config.yaml
num_hidden_layers: 12
head_dim: 64
max_seq_len: 1024
dataset: "wikipedia_en"
Each number is 500 + 50 x the weight over its row's rms, rounded and kept within 0 to 999. Layers, rows and columns count from 0. Numbers have three digits each. The size before them is the row's rms in percent of the matrix's.

# layer 5 MLP gate, 1280x320, rms 0.14, rows 1057-1144, columns 0-159
076:597528458510484523437441511435521556544568513506506507521443525590544536475613519504443485523442541511530474451561478492458478534547509500558506502561397507472525516539519516521526513502539347509523470552406509530489473519453503554508442498557563462488553556492561476525447459492543429533498539523552547501462454436451486509599488550501476526525566518500447534546512541531561453422436414550478545522548442545471492516537469446477583472477450495539547504515545446602455536560425535
099:503471488519435511582458441563321517573480438507473537564492566533494442461523593543440498455456432541592566495515538436526417559445555447509517476556523529517558493453519467486467554483444492559412571556479460638469519454503525565525543516515523528513485452490509479601525517566433435477441390481489645460497556566484482498488459499494530500521454503605439499540493491503473544537475501449486595519519488537443497590419517436496524538477478440513588446525548520562466404546485499
111:509533454558523502497482490478482469458518460481558477484455525516612530511595463418607414519477522477437492540355508511422472561512493497447497561564626525503547517480523431535509426499382575464525545502467376517517461534550489458507451473527454423533480491491520469554546623560469454471496500575512538566424653492433566542572444411467469560486503536524506537447436486562427568503556535360394538553445573432520531496488514523473499523416510467546456551524541565567529480530479360
089:532549497506556460428457462553394545475469471528459471526535503501567505476502512468404440543574575513446582489439597546520529453445477560617484504472516468563469499557475558460472507508578545520568462494461622525490498520485591519542443556427554532484542454412567589628552498427504551473527465544588518667429479528585487529586435416538449509512481423566555511513480455539514416521510544578481559520496440490459518574472476596503582406487408551532383474543449536493509553567557522
121:416498477574444442495491543512433489482555538453527570549466426440573501503506523546595455593490566448448448505492487475392490429420562547559561455585494499601518494546509446487532489506497489535508574502491580494520422406480432595573441523553463581609479528516582583523451424527527426437512608553513471586574466430492538506532472484555467542537597378512462502558576473502495475419558520505477567535450597435508455577476557603561577539486423478455497476507568505446436505443478614
086:496395494470498532466527454485590528548478554548431501468405490516543543440470568439477400506525512501519465537497442541481451466474538559413511486503553508439519532535479602454491464512521486570512437520563506510478472522486541512527534580502535512424489477504443491444548452524586464526487515459472535481461549480426440497455431552576460524482587548509462435540441533510513489473488498465515539538476460516521466462528538507535511456585533557578571573443533550477391501530475455
098:424453459484499485537531482476420522461378435440441559551522489456555501483456407437451373476510473625535435488404530512589526515558519580446463505467431449543525557512463370418521564559443486424589542494516462597463484483541542498488501567492479452549432469469554534560556524553422487430579592541413528488416486479531466458370572476561460474509581543558534535580535558518527543530507434464483518554481458527467515435538515540456495507545595468518562432455546506479568551543467406
096:439426431434523459516527528502552496474497455457483510432552487427449484473459505431452475430475604430550443544500503429519523526453414577458516458590417489447523521531578440506510492448461482506413518480492531549487568484516583477553600472550488553522492585424516572435506481416520456486520519410534542506421469527470459576534572433487387513554551437660479454490566505544554474496434514422513479514569476511461524479526441374521406544581436475456450483436551437457446573355559509
098:519526461449475550546472566505502500462434477491495435392405523526456509539521455441489442514551549559563368660553504566490533562483530544485508398505569496486431546465470514567555586545513503554457460446472485504504393452490458496448493542425553560511429537556329535442511585483507538491503561509532452506490499460533498512537499502593460504479522505454435518519600506554419537463489566492499526512533456507438432492488549572420470479571475468505428493497412519413560424491525448
099:475454515488431558548482531427485488603561562501513606504465501424495526413351486474463484470506435501515515498548466492535435499522516565494352581549473470487453603517523479607472471521473531459541493397532510428459463603406517582506523423394455514506528557458516402442540427532482536460494506444469495576468481508462442508520510523489474513542439566563470440451494515457522558441535464468460542552510425532488423476527501499475445467553545405457477441505587445463507509422461462
100:555534545478480534537570465552497451487468472498496505528463462587429417490448434498477469530556552539501443512531451523540350484437463489572457447554547421483561512461486479402553573443500606418533503462427485496546378471507540490553456498513482532415546458500493435563521537589519495540490533549528471517483515538613542454521494508498543401459510549509486489548542457495496503523582568457466512587527557543422439403465505523419494484412569484501467450497504458441460584424471477
110:541414534555490586503484513431457532527480459496519543502467419512534555513535500562535541562549495573421450524530509472478450514439552523496570489466543475500533455538444542511592416564584489412478529598497519554585520505536523537540463504517420624418550500418548413513536482518534518409405516498549421536449540573522505460435605518504478503458535454470481447470556424534522538494453494586591525558490511519428508521446487514460415455548442444565513504455507426459547507483469497
075:520481436524564557425473476512479553413447460542512455510469577488573457436527539485545502487507484512536492606547487526508424515528561572497475606589520499466513508525421552477494521576540472556499425473531524478465519452519478521582401554475606550505468428447522469486497375557521504527532419514490497440464578416481503576495498539522458459542485468502436643488579465480445398561491477517542482488458533476451498416507515605448521486601507599462504569472499393518492497466499453
112:600482519533503543558474506647566521459451486533421497556566482592532523513411512544554483466557507479568475356403487489509448509472500477457529471398512584424472538545475469547516518521550394382443510515516546482539512463551490523434417486528574557492516496499526444522430541464539529461547505541506548506469533493463523507466515648541520585459506528520527494510472467569545491495531511424567524618465473515433487515544486503510473468419495430487539410528446521449564512557585541
107:428535578472567521537583469359507600517498463458553595592448488415510462439452471517545552526402453509477466441492520457518490473502539525534513449551549562475559439480483648520427562499501562502445414467481505424507449539453522531529563539437529506480431455535495527567464457464431517547496563593427448506547500474511496487464459525476458503461469546563468523451451535489576586479578553465430484512531426500529479527534467533493439472531503539556532582489546449538428559462465481
093:438543514459529500550485466508546516477509481499466517603463469549492477426500548477568486518420527432546532494479554501494523481593541436486448546510511499516527510434479510490479494508442553540465513523452494473519597519407479500473456424492609535525384511378559522488532471403528440463498524491635566490457551478544489600556483481433465470404518487521423538469451526494530495494443406460469407575508413516538635549581606521507491423516408475439471561519452469431468525505432456
097:470528453588463549583509568532550448450466584565519465553406511539536513533526480518439554454506508565457528470511524569561530547473523541528485521525527503494517487481449495556453581491444566599461532455538568434529474556520487549577541481598534464463406507396512536414549426545537379520465528459499537434430529603457542503509377543537490551450550514452547498486538480593463492559440463570448428507507428539476503535558476606543497507559646575482558590411518537443431533403516547
105:468427522484445447553472497553582443550457546473515475484449374502458464508502584457582550536508406612442525499517434482565544559412641540434473440472451489513512469448472544582551492541598462470513490514545430443505488483595457514494557545432549489498458602499463631463500542456542506534419467619628470477514493487518478469449493498569504487522451465586454386520502466508599537465504413621472438497559471486492474475570484454456499529469431561560447475554546427495545502567553557
081:526484519521537515428463454475566434482526441490497586553487549482501482431516560460502508510486524465467486457467542549568447554389553555471458422496451464476507467377510530438503453548480505546485533518554511596452491469529444549563516503455466534512593577428487420496529536548515533431524520423423494563481504362448483373538461543533419472436526510538480504556467527429407462528499447487481431480515468485484598562467498478489495465498545479560463486371471459612538416557440495
080:450469491489526503533499483471590526499526434423500400498514456395616495444580372572499495488568530511493531522499493504506584476456535467508600428489446545496504518512503601475480458519500545510444568344430455495549507487530493548549486420548676474505539480494491571568527483466484426498510432474576566423457424575527450511489566464518454437524544531396548472511519431587587465461507457526515521428492486568495496503542470551604503472381617544498570581580508488478509493480417411
113:491497521414454543541501426475482499510542488508470490464498495496564504486415451533514506580529498591515476469552468505552514443463569474475448494497449478586551575523484497556467487493423521468572498469565654438492455373574507470515490511511540552484459526538577463516474517468580504507525520433533508499383430561445507489515483460596519506466522427473449525499522557513440573471503476509564476536471508603503559452534562534411385525454527543463439386534529492590556498498537502
098:415426451544383550415402456516561510406587525539481512443366444395511514548518531461536488611456493479519491576461536517523483509498549449489532564404551442530493546456483559457511506594610428504468443499541461482515528577531489492542548559399511479458498536535416438461579470542561507355547513487550461499492491521494504496470487466539515467592487589497431540517472536505389531479459491414436603583484530598555600581529460539432476498503435453460543450436573476555537519456471581
100:425561437426566534572509568547484469502483565434474481523515510522530515561524529488403606407480504567542438545496400559526543525457428531501573437420470561458552500524478541611484566611506548546507540496530455570451440470474521522489511483504515534520433627507513489457523493564451514546503423436512464497611519494464426464496527538516520422408437464504464480541494528485528453466398525529456564519428468577521536503429514506488466464538511510505575500535565508488510500477514409
108:544448560496593511498456544498487506495445468507526431547454411510461456479553470464542455472479387392542569508487588401421555475433473508564531560596477496503489624532464522490461521473520469522443481455441548422553487546445483452472583536512542448526483542398431439553507423490499594492505490474412500501516557472566430448556530425535460483507500611407538517463512525554573462594463508463546601577496472662453514519475529497532524568461462481545549583531552478510529486447487472
102:465555532476533581502518511505598439430535408426470475551424509513489470453482530518548498521484448642534455524542524428490535507446545429451582542585522511428429463446555537476499628436497566512520569499473494474406420473451509565513534554558512577565524494494395448468484486502560564495499420530457516472523477523458469486513583494521438409439506560511554518573577506600554535518567580551484414472432568563539538532386610461561473541478458535604528505432608573530551436498427533
094:518571532490565505542497500385643595489545524540471472574504531518513506561541467519530447532432500532537417446487531537594535544507526525404513454535499603559551491559480462528539483524550565539431470399439535496525384590491552531484512527447549496528384498603443520500485477526386506518478547415499448477434604504488566497529465488593495412435562507537457466524518418563536508506451552565540505473500488552486550540489583416569532534534458437550523517422491462556508536638528403
084:603489494406559493519453578517506562494491485571473490581404480548533602532552508489460526405522501521537578487523455498577582511481480486529588532507515442387499555444452479535552586453487505474460476561526566537562494487475505535557488526554438544420414523504557556475449456521567456483517543543497515501525504376503532514506469519482507522587576526552542529520533503530447574493485477497508522547522523441447451470485416505530495419413473432449474458497463462575570611383647472
094:467554430429434525507538519446417465608475526509508511561499526568520447450530539428517460495537555527521557546527504494547469452472465531457522496549511471466607455381503498564458433432487609572522485467516610485502481486469497471499467518482551532500498458495594547513564484381581544465390506517459480464539487517519466495519526499529505518478472485463508457510492526494546554490457508634568465572553455498462616516429552399475497536418434464532501522474475383561472572547433518
112:384474493551448597639449527427528377532419428517447468450573475431536477501527539443514483464499466617522480491548494539528569596492582490548473474480541573460444478512560492493504463435509460545508516580502520504575510495434441548444511605559530515594483441436486387448521469440616483475482495477515497505420465531561471473554494497534515421417541525585486503459422582587461455479512535481440527535560529660505568461442531435481504526516380461468546469442537460530531499451479484
075:583441545550495446512418557485475528567486592577474389496543487546518545414521525472486452510465404534581466460491522481552431530378492480511489597502488541449461535483467524466463521511540471549523623424546516470507452419427514464509451402512481439520469537436535446477568448422552476501444524511455617497469549298592521521538470509519514542502584422520509598534502514512410423554462436508501518375478475479524494512470489481500549384494568494512509465494565467385549449509558558
095:473603494446522516548456572591536526554478506464556467565423519445496505486518572504484443492464453532462489472523504490393457529437449616379479483439519514440571515492475572556481543458438495511431570446426449559501408549461470517474505481457493510532533507506560420484514570550442480577623491443530550456485473501601599552557501492582414514512524544548529499577456542408397490473525465478405426511435473567537464500467477489525451528523527563515556448449505456501565555413457470
094:520567506466409551548502579523508477536464478515539409480563468518441452426536545429541508498460521532526507508399421512485559477469509454454470508604531554540503478504477529425510571553407440439536506497408479532450528501519449509550546594437446520473496494476456523538401452548517473570411493521561496574553507508502574467537615542568497432457383474494440534445483458433452411484600481540446551599485413519531538477464416351542524548496526461580466512462551491470499539521448399
073:520526503472483539473356557543456505459508523501468456579520519480543498451500470550491457477479426572487508707534495564543437564541566526463498553493508525516531516599494517527485427525445471473508565531500502511487451444465547514572548424521553469543465497541552441430468493483428500559542434542546600494473534342509466527634448501502426575535426483478524514471619511461470447443558525483477507520381516360470468474517525550419538490520499479469588558599497489490542411454506489
109:510539474441600527476444418491410451523501473503513536603459509380524416546537511483539451545576553425416468451518537579550503498480462501512587579452434537506494522607517499529526475492451465404541488497430486533445518358454541544485471548466544471493463472453473546489508495508551412435487482458558510450437472483491506505551462487492467572555488586493521554412490560533456516430569416422519469469553615519564555437483568494563506521515572497477579567525496531488531529541505425
110:528461517539496510447445473451516537483485470557539464505524484571607504468527587489537514462502426492540471490511551614443522516485568474564535498445511481468469437569504463482504480642484575508472381414506518560470517559514406603475516529588568555624464552499473610511496482424512495621549511519547491463559480501595563477513516444467445501468350549461524454504564613533470465506596574463582463522351461443605463589464557506453450553470507500457434455540519433446511418508556501
108:502480493502514516427508396588548533503520561563504537451564509426504550470593436567520452612523450534502486513492495374486440468398475494536487491551543454600526473464505536505548588559518479483497541425507495465473513486509407601482516347620489444607597441524465423518429508599504553485468539493378419485426502474456498542447562595590471584550554535494474450544488556562488490517534497527515465559596464542505474575489427452506505465476443514526520587518405549543501502473587483
099:583441497473485565517409498455356512528374502532523475471503382465491529488532497499495449463517515478558412453513468499460456467476500510458489454519425572526471415527519439511533459455460510451541484533526493383501449572461448543393452462529566508456486494450478456464555413436503534507516539485411491452478484511512487467576579556551476521554557499477504488520488513406533548474498530462616514459554502474526532446513535546409432483517621491576418506371575460504543607408486521
100:519442518527642462451467574523540514496493509542460488526462470437465414496525502520546511515591510406581581470483534470474466438483490452516560612550448504585486523550507437572500488570479613494455511584531426530559437521471550478454487484470529526477501547432470570477476515546438552467530527498521536539631466483513459478490536444467495532410504483537516547568487534488543492492582524568505481455511494498493493573395535450522435477635534496545525426507515397558514400488437409
100:464559565523483443424541436505461525437597496537533521484430573511551523521532547490505515539449428470551553487521450506477526519442531436521454509544481526516549556442491467410456546509423573450566533460505393609572420493570496502522481488478517497489557548489526428495504522516429410483453525487509493482468537477532453537456586412493448502548436400575539560560455575492384520461450484391556441523431566498509478529467488422440509583476455492475478499468500515444481505562452486
113:496505526514464589472416609470548419517555549523499569493488540487503472510480483497546562453476498508445476515533512541546543571480601488391450514504473499546572529602542507486444615556469394375558602449483642474440624552486557507453558559461511456537437545459484526585521537525484553465580414533426444524530539505519495354506498508402590412535501463476589490533538453496461411513504550549427514567506449581464439552534538507588443531556535527443508444535470467441510588535583512
105:573494552505511553491481504539506515464531526525555491521426576487546480466529478514536527510500441531508552522488593496497474505532485537463464510512479527416481468424485400463514511541550528478423473527543547577454370531552481408550559515553533587433422516494459473476569427555541526524540603474483534517515465450580519474407467488593575505422465502533479629436491496543452519477571489438563474487560552561511463598551534419405557581472520548469529324475503513461440518502476514
106:392556437483542570442429441514505554525452514471462450479491476604557465476473549529452443510464593519506513487434476520500533547392512486485500499608471487505621487519512495573498588487430419373558503504434541579541429436495463513557556478453383539526554502473465569535489479456497477504531489501557517528471624470454515524490500486555536441521552489596504535499509438589411536393537547477515480498487572480511537408492463425453518498518553508534510582453524513379494426605472527
080:539511523475522459574429472492492488517531527635558503458530481535514558521534541496491483481411400496476604481449591467570422481545414473589509611557409521501471502544605490475548561450483569461549539431577441518475504429450558486492465340485521534600525510451452478460589602477594420455526563512623518522447508592591498467522474529452500521502622497462532517485442557529542523513493500497467521474464419494410439557398453579554562445547549606447549479431538488454539553426457547
099:487474462587518502513430547478431463472475505586543540398601515503511480441583538470514560532463438521462468573438525458541508453525594356406486531536473524516486445633530601387506473533408537502513586518491455522474451497514541492510425363482495457491505572559514560538508410513583498460587556458486580575515571537432537520539521424495511501539480392535415423596526553525383475600546478493524507516492504493487501478468570550559504512478508461584463520464470472400495526437545451
104:556553458409465593594437505474414523505517404510547494630430594528461511567485447503437513471526472474544489560587501451577554558487507585473441583519571502478429592453459477453516493492482457427414523517404503519564509526526505605431551528510457495419484481437536492534480523531482491506420557469464520457549495401500476460463495510506473371422443501501524534450527498499595424467410536459558566480555496510531476409452480488498444440494505519490494534541573430495482426453439516
108:503454560546550525627482541466455518586501481486471542472512441492511449493471532456594469574587503491449464530445559399516436488419513507442533451463461487531422528554493515475506388417486452438451535483567489482522543536450403593450491474533531513511507543541530522426448510623515441550483480463481458467478485443455566531461471450508525475524452436470547452541469457427540564603481545485567533474432444510475526476508511501475477438483479422504422432600473535435462519449450483
095:457583503381427410485560427563515530458482572550500476498508583517501484532531496516506531440502453467453504442470548552423521536532533533517507593410558531533501465503534466444462565445478509478556488498475489477516446464467589491461513471533466498545519538483538403445529506440417474522452481497460469531527533535424459519593515467540433480552532464432374471492471539557552584486515502495494549490454549526491479441432451638464475541550514557503568508518530582465459514469409562
100:478426548462449555439503555496504587574584477574502547383532419445500455458502524521427519500584459505493535482524583529541542548455547436492440454487653457537497462499569490518571477516511451494493548466478512479625547570559553550494523535515564515570477454464478465503573539509558491525527592476462412503473549495485475518436546508458444479501511524400566469486426509465407565533479557496514519494535468517523516415397423502535510556579486592437558418501476526493585516557608440
103:466416451436529560571461447487499501412495477510423496493460475531564451487625483495502476460466500569568546473507574549600468568462461500568418547526498465442522430489380470575541497447534473484499494408494635553557467438581530574526585476549524537487505401452515412539473465410625443516469511490509506485397451454545442345416451472524498620541505499495420466551464525513516520531520533506482474486454489448494493542451443456518528512572588409497487469468521512484420465481528410
101:518475520391544520435531557489469458557456508482491422504477522592500583494519548375452548584498445527472433588437585415589474450483459557533498501534491467488511601472520534543512496620458606524531533477476499531490395547490455520460493547493552512573469560430471468451458531477503371468514492502496396542495473483495418507463545425597519555467500447508468505513500543464447592596512486521444530488484542543518439574394532535438431500538495539559497473536524470648538501473445601
103:569538505511537528587463476534465526496455531530521496445471592546511531426509492652477455565557536471463448503516435561508482525469548506505473442524522590527480511497571385561549517578490505408596498433536474585495448478539573495530491511521519539492463420447391525541482549551431507582519485513421578574550597462533516443473509546500504433451522532461545450420515485486485465597526562546546471514431555532490483508439450563440486543399487470516453532427545485498406499506418640
110:447483500460414448498479538511567550401446519512521513562469470557556482567388552465494566506595476500476512416552503471482508492505484563527583464492566562501489488518478481530437482532453493506552573570451544567574504413442592425535459532507443465551518502462535461513424497518455493436505502551452562406387556534513570437431531478473427422447605455522400496454524499424547499406518537550468553500595485358565487516522549467407441470533514433575500505423537523550484407491587466
092:485505502473439506452529468511451494490487538530530479428555484508581545424583441513540592537496503560471537473470516491544445531476444468623559547460527554530463577552513502496514507499510535502403521442493446499554499480495531508520499410541513465559547468565565597533524513597476468418494490529467556409445496480606611473468417516575498529588394489471551549501479465572461442483504535493473509474440460512513387531426440473518562451453538615528487591550486498572430504486397487
089:495513499394577585517435536489515425455511464561497551514388437471499530581413564490542468539550494553541562544509489545453449488487582506516496405511513526475537462556479535589519472454429424530514487577447520593585359471501638514525513502480450594449524507485494494443596421458522521431483523563447475492517550476497524531415501536464482528410490364475494526435500484502564389459512563526544489486463432512570538466475563525525510550553472552474573514529511556537490399504500582
086:531365508454547513486548429496529442477411472382515439518457470489502421531466497409461442523541490437515510518556574521539478578503459519465480473531503422500456546536461414535528480538469490457464457577456561533520556506448460562494594513515574531497483501545542537474447458543546531493510535418508396494459595560502544468467541559516425360522458485544424447504492536589474550590424514392537445514461383612443436468472432474563573533475424553463526528509549423483458587479553419
079:452578496669481528528417456526436466480538457410475455539509465494481593412563607550476453511527469499458539407476428557499490490508557494477440606595507456460534569516465471587529519566508536454517503462519504539515485446490542468504453529522556505474569511432445507497504412514502468481357483542482537499517460382414492505504438546495450543510520532496515483544587498556361450431439556492500564489599425482451545513385517507497541473509538517443518484503474452533376428607507512
101:497511605450587568371642507453456492529444512527467491486542456571512439516478470470524557515510429538427497408490562632597502490428559605483504402462484469432443481515481530502461483483575491397461467551516611510475500467413593511433486458535543470391525482529514410480507576518492400526524524533468504491477504441549452481539544476582458528396460556448470523545481544510531486504530509495535584526559581521469466522520480404541498571539427502494582564503439482505517466541518489
088:493451569491450558533396538548511497521447589462422565597462547466457523628503524458494411524429446590516551435531456535509507555491583465418460431589512553546413568461475534445581463536539473559529592534464568521503559529449522457563496438440538479490593484433413542545467508464470538490469519398570521500508474468418455495419433503391487597461503526443496462515491511427475494564514533641436584414528491461553488536525592612526570521506473536574480494459492515520529503592569524
103:452473517463515485529462501547522500458561552477424524529488441474488525530431473454588665534497551500534477542474542498464521400400600540513505568547585499577528495551424492508472507436455488486483593518600408445471512469494436503487426413550522564508500524353470493552519503450559486513500434489499614471489556535436505585474506601540437526432479492538429665480542517434556443487542423461522497528497501491469460439440457508566549458550522489528499457466529586538570510529508554
107:523471465478496504483468359445517556396447524538637457467462483493587444539564493473397429427501458504474474508411506576442455561480526540501453478492518528512492540558481488439445503508480511466555533423517418485451572492566460530558461361530534402466471514450519524558572610511525490424538598470470515467536494510484489638522520503470482378486494379436522537485539556509530423477531578428535502544405461452432578471465509426472514443512451479514504453493535574613632493483465479
103:525427502536526558498523604465516506404528546519421493473443412409525479467446571548454479569608534429488531494464485521514489436442548514554432541395523390462587609524581580572581470463443524505477464453468470482526483536485544482456491604438483531509547432531452423441570469507564489519588569473483579554489522557591468568496522388447432550484462483450490390596441443454426500496477562480552380465496495534564478464456439456439507542539461510481495553485467515629464535479517488
089:495442507546535528466463453446518514490587516479525544550489427404512465505521461481624468470518539412390532436465505477514483519475508529480582529526514506535517543532487498589487451529419610451558559516500446538510434540559530432554514437566514541412476589489553463515441532499476523536499510452522544515516506468480478475577478528473524482476511508505477387546597480533516421483496523537543484556481461478417497447535535524490586460472462574513562430512515532530520537505530506
086:456519510453502483523544562561416369469463479554384545449585534502418417559510559482520529562520526557489571484516545541479523549430517514512464480579504434550399537527458460524474465601478533513515530434592522482505594508533448516505413379571481611467461562523562530388514502523578482434479367468480532491522517616537531553528494429519512576507544476478515461476528507441522541464624509542486413516497471416477491532497546450366460477421505410550491538491572480474438488501574484
103:428513520533571442539436524500533510480467535596517426510490503447555529429441519542387440555516489419543498456586506549496392502448527439450466574550555523481543503493531411583520556455508555408519525538428539521448556504433475551523433560427487452489434476543469438486548498541515585489434561571482523463472496518469482526520342557503355460489509461463559491460452485539417464500453478474448563541524541395383538441443500575583443487521604555551512532458499501557475486456429456
091:452401453518438548522411466549494533472452490620413487518507513536644477505479481535525469440477451595493456494516538525551411523562494549525492439542470604481443463525463475489404545518490547508491454473481467358523440436536498430471498586407486460434472521476527452544572454436467563499501606428395551523543475446512543448566539504452557458545505496471576480483464413559501475481537493450583453553508426390538445566526614538410498497525568563473572419445514521490416527473499555
103:566486559557521550587492545570562524561521464516522592534419504578509565537498486507428525523495575535552488503505545531436458530534524560530434553457554566475498474466548438543584580518522497454461537444536564497376518474420557505530569529480515591529439455493494531369539520444510541532522471471473539464542468579471564487420580494531602487495437515521411370590446385476491541604504540521582486520432409439572528423451478447421471497491517487500522486462553474502464426412513515
125:468508543533497481480513431530637346545472482491553532509489551584521435521487481496519530612558494457583454546460540475539481527475530460524511491535476440593515380491468450541561497524520469503431498502455516517444549499504438442471418548549441550474526519494574493506492532453517547554497585529576390542349538460511454521464481497500591521499533447523542629479494381511518514486533517618528476564538556497543565520472444462456420508507467505565492505514484456573523511515482509
107:498466462530443456520494478536525450512545482497459418565482623551434569598414556425469449526472436553401481570451491594573545551421481466595502480480526597418385550547483435533496509456609496466445450514477475509502538490461558541526562485477447516485473559546579475409513554461483565585455431501431490538517462438521590497448541461516493518498500480535464485561463437555486438536469535486548499628470497533536430409533503529488454516508444502480542477577445524457537474528526507
115:515524475581450537480413466499462490562487507455482569515421475382497433537517391466507475611571470533531521465479455451489512555541557529413454488535528493577525591490531510513421450513470616539552521532501514535511525519482478588485490482484496485576479467425430404553462449465482462485509612460422502546602571516467481451501473453510524439517572474507471499592423439521493482510512552409616486581442525490552478528531508500561504575519626517454483481462556494475511627463449438
070:549463524480522481461471529532494550478456426372504421585543528578441575561485596490589515564566591433487516656437403466567571540497565576526531491395514468391453426451436446594451521581525521486479395553565565529473550515502441468464415590514463607465444464551488503521445451511454450547554465527471481531507534498444549532536472512432452481439498449545514437506536517514453529449499502491506529453505495545495551528442420462566475505485427525589473512508464453516503549526642518
099:501494510482476420489523509549556488471419487494472450502451603562471513483459556554485481497475440606476563476423522517469493573517529498502523459426430521488410461425568531432514600434498440443540515472553529453516526466470526539480399528495576564420479456546530433508517420434619527513469513554505554547491464481531488523431358537487489561491529526470478329494547545567419517538461559562524495559572511483530446478521496411520521496648473495594478503468449486555509585544415550
111:484459561567534578491455507477459491516454538519549531491583546517502438495615482439538588537503561446494487451513518547499491508440616491569474502440446532465464564546501490545537618480485551407547504513414528588584515453481489560549492526498503581510412506555455621540549497498569504601468474488555489469404544472452514535589604422474628514429491505539563543430509483517453413452615519517532492427426512510579556525500477513478492457549456521468506522534542507374459572561482478
104:474557513515543488437623389458523476533360501528511619505454454504552558494486601619485484482472487448437516508516533533541470448450476488583463511510527507487533545509495514537549463483473442518604450437546438546562466418520469603505469483480597575575440547450628417506523522431414407464425534528439531449499501489462502458486500462432456497472457487460486449492539490510563476454571557507589475572421462527516484401399514525440391497517480493493560474502439544607546526487471463
101:523475477509527486410502436510572455504480511507432524454482428435475492490505533533494435594446549509442369462444501592428498508507532582535510565539470452492570496514605438583521479412545638544577511487476471593554579548517481469449451526543572564411464583495528507449540521548481459542525424434522523450434492492480514593543337464426516481434498520437532465562541428409522576462488474479545455518463508467511417442536550462492589459397540593491477479437489508590446547446446551
079:506539536518410481446440439566438567540573462486457465507468591473553499555457537393391598538612534526564476561513530439515462541456528499537560413535455516406514492562513530517536505567564489544551530577570549431403551468434465577563470370493498543534464490506534468470509522565507527546571495502448552519513521446525535479591434529533558467549494463513521545538533466496485423465490473513474552530460348522493462551420508409489480448564451528581596409536504454501456496528499493
107:495415542407513526591516464497510557539501576531527601469498527424580485526458476590507528455461480573463397442475435503399522493458547522440558591517552550551543506553576425545513498459493462538474375501506430543553501426504583483596421539503445470467544386507484507540512523406578423417485548525466516534465550554484467536504449518445508559445530535473490465545551559545566463651558544542415517469463524553545497525410513472502437490563465515448527492492480412534486447509504357
112:511525424515547618518548483461460536436537453461518517524451542430535482510511511481514517427521507464507515534466507413584449372541503502465449454543401519476504519518485550467478450407478478589494523547409506396556555535502528507537517492490491495407465513551536520540438475504573483390485487514470455523453443406478502541519483609533446466494470584452552469514495519465566475425516563545499544570558443616413493525469486553418505470464585492599551558470572421447472536536458472
090:516470524576451430448461516446512594547491488644539502470420450464525625519434560547442490611505460455496480489589545501464593546504562477524471483511410523481548567560463477548518543594485521621562496558522465459533455421451541606457497527357457495468485587484548498470521490504507521439436506527510544485531570400387630524519433462594468563456572471363445450508459407501517508506499527481482450551540509543547515576410480489389429459512475555526514480415472518577501481457481553
086:571562555420555573515487516464597522460471594543513537430574486557485389501427574472445452456529460515533522587485419506434474506468544476531549503469494452490523591561588471486505442443520578456496547521511480563584484458478437563469468439530536465516460518454457540543514525525561419581498447460544575498526519394564509541495507483446407446527462466485581574441524443427479499365598488547575488503423486548438396488514481572490592494518462508535513500484533498509510554458622546
092:518592397554487483437384539417506495461453425426524475503507600465524492578512463478537496558478469450501527535565386533419525514452451380576471513535500423477431480448472453616593492481527498427478485396468478480522549462550452574625527555545585477570546618543461414518553499534512404572422537551486512545474529554435580563445484534429472504548480502548497549548468500455466497500512507483439491505504500541473486488544479443528501535587413525432424411462520452469494514454517551
106:500458430471457496454447537547572492475541498470515534553514447432505469513468494468502508464481448538448476489478522434541425574489497473558522552606485508536441524556569544534542557487550488444520595548461510536416470539534485475455495519557456574462545463430482536470581560540561446471510531389494527514488483473585530527526493433434473508631502443547511528443512525513475483565552532561421479629545522568464598564600504483500406568468539478565491412506486413487508471425468388
098:533416488505531581543390621501485516538457546491438558482506472490541510487397457390491505487449511521469656496424542501548393420430517581545463582559587539528391503512474470559517500519481500450507557628576474513474430464509509568428595459517509480529495511562504516498437397414460446436474520523467439582488632456456435494571471511489547549536347462512514485470481454541478492524452536541511474511482510530445473495516584499501569530501578519528557504520502475575575534410522435
106:509494496512468513454526380486549405506555484635524506454448465516555520465483506452416470497421477475547406496557577535527585571524483505494435482543490498509531540416498504522565587506533540542552512486472484532545460525395505492449466476449584542498491472522456556518479528465495575440492470552562496485459558489496479496445517541543469379528576481508478424501459494418463469498491481606553455460535425585549502646405487501536540617417550431554484509365501506480446551476522504
105:489426601489422473553506430478594575505555506482437454547516507462514466474538431569490437487562509561527500481702479470508441496557474460521490443419526453513466571569553580548495394415488506478482553517555534500498467417585553458486473576513539578674544543499524538581502548518554547579575493511465506480486549514456495448466456391487460490538431415476479494599520584543411474537548517424539436565435504594467501541413539518493499501531504527471421371571407500481514463464589457
083:512469438544529459564420454386547538506532517494460447468477494515479429546604542517480503591399485595528471500386417544456487564522482512568479471537423515496575539532424517485563599450497589504450426419421514560396543476440562576507337458508477474392467533443488526493521465477609476514499499537480536406421555364506482580457560507452511456504426457489444558517500494456466483513553509441541423568437438607511503571472584568591583470500564460586511465447567495564467607550505513
092:494511406541567492355450541506592518488484485570621476545479534486520540513464503517469588507524453642476470564545503472462487474489502455478397431518458471509527530500450556548548514499504503517506495444497544509465442449488431508498487535477556413497499551509399481608435566481462427410404511456536447498461507531494542541525509393532437506539564465527461621494455411490436461432526600511493500502542445497559420470477479480463636564535504488459594405513585548630568518553499500
082:620502539534491368570546486525542425536488498509449483506487538383423504463549520488542583515475484509488456348456466477472572529483479497572436526526483488530462499414431523427419511559506601551472490489530523419462508452545507499485565606480506476545556425489586445591534502582496503516406484562515430456484451414453452419422601571473481527509549537591499468520506552548498519485435456423509443514504500499566539514494465443496492512508390447577547533521526493559536522616523478
098:521506485500458516434330524484511570485536461508539534522567539513507578532592491491448491482515471530493470558510507447481390565567460482509504520534460478504441476481426435503513534447564402462454475447433510543473405506442502585466450508539472535491528462598491508530448366536473463545507394509521557502427506456430474560581528536522398571468484508547516587475481536422518487503500407550436506511380463490507451511432497458414589493525496548508567525433568494507544519510417552